Part of a small language model's weights: 200M tokens.
Each number is 128 + 24 x the weight over its row's rms, rounded and kept within 0 to 255. Layers, rows and columns count from 0. The size above them is the row's rms in percent of the matrix's.

# layer 7 MLP gate, 320x128, rms 0.113, rows 255-279, columns 0-127
size [101  99 108  87 101 111  92  93 103  86 107 107 104 108  98  96  99  89  92 124  91  97 106 109 110]
[[174 123 137 114 175 161 119 136 113 137 125 174 119 128  94 135 163 121 116 132 130 166 133 104 130  93  87 123 124 136 132 156 134 118 158  99 120 105 113 111 148 138 138 130 123 137 121 140 140  98 127 131 163 107 124 117 122 132 116 128 143 111 126 145 140 140 145  35 171 117 165 146 158  76 125  92 130 159  88 128 100 112 104 127 159 155 154 105  92 154 116 158 150 139 125 136  91 101 177 116 114 135 150 130 159 151 155 130 125 158 146  77 142 108 117  97 155 125 157  83 125 113 103 105 116 111 133  83]
 [155 102 141 108 132  99 147 105 144 148 109  92 104 121 154 139 131  81 100 155  79 158 126 111 111 147 157 127  84 108 139 123 137 129 101 152 115 167 143  94 124 130 126 110 196 164 120 129 121 116 121  99  94  84 115 101  81 142 117 130  83 128 123 119  94 126 101  97 123 121 171 107 143 130 141 109 110 164 142  96 130 115 115 160 155  65  90 111  98  78 120 140 133 136 116 100 148 136 135 155 151 141 120 139 146 149 152 113 127 182 157 134 106 120 127 151 153 132 133  94 141 140 127 140 158 134 143  92]
 [168 160 157 121 110 161 161  92 128 153 145  74 119 129 139 125 176 149 134 139 143 143 129 119 139 149  94 152 101 110 138 114  95 125 118 131 114 156  92 115 124  75 143 138 152 134 188 113 135 119 132 101 102 186 125 132 100 134 127 141 140  94 133 140 138 171 130  96 129  99 112 126 136  81 140 143 101 121  95  80 125 126  84 119 138 109 124  77 129 154 135 142 143 150 150 156 106 143 148 118  97 159 109 136 132 132 139 120 103 152 142 159 147  85 114  99 108 100 138  85 157  89 143 104 105  99 150 134]
 [149 127 150 118 148  70 196 116 157 151 109 112  97  89 139 155 117 141 102 136  92 107 154 139 112  97 115 123 113 124 161 116 135 122  72 113 136 173 120 139 142 150 128 122 150 100 123 159 191 100 121 107 111 137 105 136 135 113 129 137 107 109 116 128 112 141 113 123 120  56 171 126 129 123 160  96 124 116  98 157 143 119 125 155 164 107 141 126 134 113  94 136 144 137 141  79 158 190 137 130 181 106 118 158 136 124 113 100 159 142 131 106 139 101 118 142  98 165 123 129 140 120 128 131 155 107 116 128]
 [126 150 118 130 120 167 167 150  99  91 122 124 120 149 127 140 152 132 105 147 129 137 114  77 130 107 128 106 142 124 110 119 144 108 119 114 134 148 124  91 142 109 150 170 107 153 118 120 129 150 127 118 148 129 150 142 155  83 124 142  88 111  96 119 125  99  92 144 175  93 159 153 124 102 130 154 164 109 123 134 108 122  49 115 155 119 157  44 105 153 156 149 122 111 148 114 126 107 126 135 112 146 137 135  97 101 123 135 163 140 147 134 118 147 127 133 122 147 116 151  64  82 144 162 123 145 119 181]
 [142 133 179 143 149 115  94 112 164 113 113 148 129 116  96 131 113 145 182 107 127 126  72 103 122 165 119 109 139 131 118 112 136  98 131 148 126  79 111 165 147 120 143  96 137 106 114 136 155 124 123 174 127  98 134 123 119 148 110 155 100 133 109 138 101 136 111  41  90 134 161 119 126 129 178 145 120 118 113 123 156 107 134 123 135 121 121 117  97 133 102 171 111 129 104  95 116 139  86 109 121 127 146 138 149 179  99 133 115 118 172 159 119 122 130  61 135 113 141 132 157 120 112 127 164 154 112  98]
 [152 160 135  96 115  57 155 123 137 132 132 114 153 156 131 113 141 128  85 126 167 145 169 131  94 127 126 123 172 112 158 123 136 122 133 131  81 139 145 135 121 133 124 150 144 119  92 166 110 123 113 119 150 147 162 164 100 137 127 165 124 116 112 121 126 146 167 138 112 113  69 128 143 144 108 149 146  87 112 106 148  87  92 121 155 119 145 107  91 131  95 139 124 167 143 150 127  55 140  95  93 133  84 134 117 123 136 131 116 129 110 158 150 139 121 103 110 159 138 111 165 143 136  67 132 148 135 118]
 [145  95 178 146 116 110 122 113 151 154 119 121 144 164 147 103 139  90 147 127  97 149 150 151 146 150 110 124  96 119  99  87 116 196 162  92 110 132  97 152 132 115 113 163 130 148 124 147 143 133 103  63 133 164 162 152 142 127 118 108 120 116 115 123  81 129 136 146 126 136 139 113  98 117 140 133 137 120  76 125 152 133 119  87 133 128  99 105 115 142 138  83 119 112 123 154 118 103 136  76 146 179 152 130 130  90 133 168 136 189 150 125 137 163 118 136 111  98 131 104 159 154 147 114 120 139 113 154]
 [124  93 164 131 132 152  97 130 169 102 106 146 130 122 116 123 120 104 114 166 117 135 171 117 140 118 113 154  98  58 126 144 120 159 152 128  93 136  93 130 133 141 155 172 178 130 120 138 151 110 161 104 119 126 151 147 129 149 114 132 147 100 109 112  57 126 104 106 117 112 135 149  90 129 164 103 137 113  93  99 173 136 108 132 138 126 116  99 105 112 151 160 117 124 139  77 154 115 136 131 120 169 134 127  83 137 143 155 139 139 126 134 127  74 148 118 102 113 168 100 120 131 108 126 146  73 153 110]
 [149 144  91 105 135  98 127 159 140 133 125 100 151 156  99 130 133 155 119 134 181 109 120  90 131 154 112 108 144 135 192 114 120 108 189 123 104 164 126 128 142 122 110 158 170 127 113 148 165 140 149 119 161 130 143 123 145  88 134 153 121 108 120 138 100 136 140 108 106 169 113  81  87 127 132 149  84 121 111 196 107 107 144 147 130 162 138 123 176 131 125 151 129 119 131 162 145 155  99 143 104 126 135 149 122 128 117 166 109 146 128 146 133 136 100 190 134 138 143 136 114  92 138 115  74 138 139 108]
 [102 134 145 109 166 137 109 152 175 118  96 149 119 162  96 131 111 130 107 183 157 104 124 122 175  80  77 128 112  79 161 113 121 104 156 100 126 100 110 134 152 138 151 162 104 143 130 170 139  92  69 121 107 101 160  98 143 102 112 139 165 106 125  97 161 120 130 135 150 113 127  99 154  95 145 146 139 137 101 137 123 173 117 138 136 159 138 101 121 137 128 185 116 116 143 107 121 124 155 117 104 129 121 118  99  92 141 112 132 144 151 139 126  98 135 142 126 131  95  78  86 152 132 131 122 118 126 133]
 [122 154 115  95  47  98 132 114 117 145 126 126 106  89 129 117 133 109 122 149 124 133 147 116 103 168  82 118  91 110  96 154 174 139 180 133  96 125 140  92 132 137 140 155 123 141 125 139 141 165  94 116 137 131 144 165  89 131 148 136 106 127 125 163  97 137  99 160 125 116 123 132 141 127 132 161 102 162 117  91 135 122 111 137 153 119 111 154 143 117 111 140 137 147 163 133 146 136 110 123 114 129 136 158 153 121 130 119 110 193 160  97  84 110 127 105 141 103 127  55 113 133 103 100 121  82 150 105]
 [138 168 155 101 129 190 110 116 137 111 136 153 137 105 145 142 132 158 129  90 106 128 166  90 173 118 148  77 119 133 128 149 149 115  91 127 121 131 132 114 142 143 127 114 150 121 142 132 152  84 134  67 110 104 113 101 100 154 125 161  90 101 111 138 116 123 144 128 122 112 127 138 131 149 112 141 150  72 104 166 152  94 149 118 105 127  90 135 136 155  78  99 136 120 126 132 120 120 131 113 121 112  82 141 154 112 129 133 161 122 163 103 133  84 127 168 155 150 101 156 119 124 148 176  77 155 141 153]
 [118 117 124 145 157 150 144  94 151 129 149 136 105 160 123 138 127 130 154 104 164 116 131 126 132  98 129  98 134 131 135 152 105 141 186 126 105 109 153 109 115  69 168 135 130 127 136  48 117 142 134 108  94 152 137 164 124 150 145 152 124 128 131 126 168 142 155 115 173  94 122 121 160 110 134  94 141  98 123 130 150 115 123 147 148 105 114 124 145 158 141 126 120 142 106  99  92 118 105 111 136 164 100 115  79 129 140 138 195 142 185 167 139 130 115 114 121 140 115 114 136  88 150  75 117 128 156 171]
 [123 125 100 130 107 142 142 110 131 122  72 153 100 108 132 138 146  98 110 108 110 127 113 161 154  81 106 169  52 154 112 168 129 140  87 142 142 107 116 141 112 136 147 139 119 118  95 143 155 122 131 118 131 119 141 141 131 126 130 147 102 121 139 163 122 137 131  84 152 117 113 104 166 116 166 127 127 147 139 127 136 132 125 143 132 100 107 130 114 170 113 156 132 140 162 130 130  95 133 106 124 116 103 203 115 139 113 150 202 111 148  98 126  84 122  84  91 121 152 114 127 118 117 145 154  91 167  94]
 [155 126 137 164 122 138 125 129 155 145 109 129 111 169 102 109 160 117 121 118 139 128 150 152 133  89 118 130 102 109 152  69 114 142 121 157 153 157 140 144 136  90 159 132 154 131 120 162 143 118 123 115 155 163 147 123 175  89 135 126 137  99 144 146 136 133 143 134 166  96 122 144 139  83 178  91  86 137  78 126 126 148 127 170 125 134 158  86 122 171  78 149 101 129 123 161 137 114 115 156  98  86 127 178 131 173 110 155 133 123 129 117 110 146 145 137  98 101 155 101 115 154 152 129 161 128 126 159]
 [127  81 152 121  90 144 119 124 151  98 101 134 138 124 117 109 138 118 132 116  62 152 111 157 102 124  93 125  89 145 118 139 128 149 120 183 176 112 150 115 121 142 120 130 148 115 115 156 114 119 140  93  99 108 118 130 163 166 182 128 113 126 105 143 152 129 174 121 152 121 149 114 106 144 176 125 162  99 186 129 185 147 113  96 114 157 112 131 150 111  95 126 176 111 130 161 109 114 143 135 108 115 120 122 133 157 140 110 164 138 181 138 114 114 127  94 120 150 120  85 135 103 133 139 143 101 108 138]
 [ 98 126 133 129 148 174  75 112  88 134 139 127 142 100 173 133  92 113 158 115 139 114 135 109 124 148 149 129 150 115 125 180 110 157 118 106 132 153 123 127 117 115  93 138 133  99 155  85  92 122 169 164 118 132 128 114  91  62 120 103 115 168 136 114 116 122 105 130 121 124 140 132  88 143 147 132 128 150 148 127 124 156 150  87 121 125 150 147 106  90 125 134 102 119 102  92 159 112 113 171 162 101 127 214 117 178 149 119  89 100 115 127 118 134 140 139 146 142 104 133 126 147 116 146 115 122 102 141]
 [ 88 115 113 108 154 119 121  58 162 109 147  85 120 109  89 108 149 134 150 144 148 137 113 145 142 127 145  94  84 143 153 116 159 110 144 144 110 130 112 111 109 133 149 122 102 135 112 111 110 141 103 137 107 127 122 172 120 139 158 124 119 136 130 181 115 120 138 136  70 136  91 161 151 152 144 129 174 157 117 108 135  94 135 105 150 145 133  86 152 143 138  76 172 102 161 115 160 145 190  93 120 120 129 106 127 149 145  95 133 146 120 135  88 141 156 141 138 124 141 135  99 162 136 129  80 126  99 127]
 [146 123 128 131 161 114 127  80 134 123 120 136 117  77 156 141 181 105  73  94 126 126 140 141 139  97 120 128 156 109 135 132 132 160 123 131 137 119 120 124 118 105 138 165  98 132 146 134 118  76  83  77 109 133 135 181 132 106 121 123 128 107 131 121 137 163 100 128 184 104 115 158 113 144 120 113 146 121 152 132 123 125 158 122 143 121  99 107 147 180 147  98 150 118 175 112 104 163 124 112 137 125 126 177  81  55 145 118 134 128 117 147 121 113 150 157 148 117 142  81 111 108 137 140 105 152 119 166]
 [129 174 124  90 161 151 158 156 157 112 135 123 116 145 120 156 129 121 165 158 128 140 110 133 122  77 109 108 113 101 143 124 162 139 133 123 131  83 105  96  92 130 129 147 140 144 102 128 146 154 138 141 149 103 162 148 193 123 142 120 127 137 118  74 117 168  91 151 144 135  89 151 110 137 122 163 142 132 169 134 148 114 109 141 135 103 140  80 109 125 128 131 140 142 123 168 113 120  96  96 108 116 146  97 139 166 121 138 172 158 171 101 106 105  68  91 136 120 126 125 105 141  99 111 143 173 126 121]
 [156 157 125 113  91 103  96 155 169 142 123 165  98 172 133 136 162 134 160 142 106 162 141 136 114 108  94 106 107  64 143 113 105 158 131 140 147 151  72  94 117 136 153 115 137 152 125 154 140 150 166 121 114 150 115 148 133  98 116 159 124 134 109 165 104 153 110 173 126  99 147  79 116 119 155  99 138 112 134  97 161 125 110  97  93 113 114 161 124  92 149 133 174 115 172 101 157  90 140  78 127 127 134 121 117 143 129 160 132 149 148 148 114 133 141 106 112 111 107 135 132 129 135 153 160 129 103 110]
 [139 126  94 125 114 137 134 110 109 104 158 156 154 104 114 120 143 108 119 107  80 122 111 118 119 124 129 152  88 141 105 134  95 148  77 160 140 147 144 110 166 107 171 112 113 126 125 134  99 123 168 120 133 142 122 101 123 167 163 149 120 134 132 150 152 117 175  94 150 122 147 190 112 115 118 118 118 132 149 124 129 131  98 160 149 123 143 112  96 115  69 205 118 154 139 145 123 123 136 103 124 150  95 139 127 126 179 115 183 117 175 139 145 124 130 122  94 156 138 131  95 117 125 143 116 172 162 108]
 [163 150 145 134 156 102 174 123 117 171 126 167 121 149 153 132 120 114 139 148  98 147 121 107 142  72 169 143 135 161 143 136 124 163 115 123 103  90 157 107 117 146  98 156 149 128  94 131 144 124 134 113 141 139 113 148  92 167 140 104 127 115 103 119 167 117 124 164 143 126 109 109 135 130 143 148 141 143 101 120 209 113 123  98 136 117 135 121 128 123 128 131 153  74 123 120 119 144 141 154  62 143  83 159 127  61 131 131 133 136 134 130 155 126 143 124  87 114 115 121 103 128 151 119 164 163 174 131]
 [100  87 102 163 109 152 106  69  92  98 109 155 135 107  94 127 155 140 129 167  94 123 130 107 126 118 142 108 107 130 116 129 158 108 119 140 102 104 108 108 121 128 149 138 142  88 136  91 159 113 128 116 162 133  98  82 130  75 111  92  84 153 145 145  87 142 150 123 172 126 129 136 119 134 122 167 126 120 125 138 140 125 148 120 158 133 137 114 140 113 117 142 113 154 119  79 138 121 148 114  93 175 126 147 130  92 100 145 105 132 124  87  87 123 192 134 120 130 134 146  67 138 125 115 147 166 125 109]]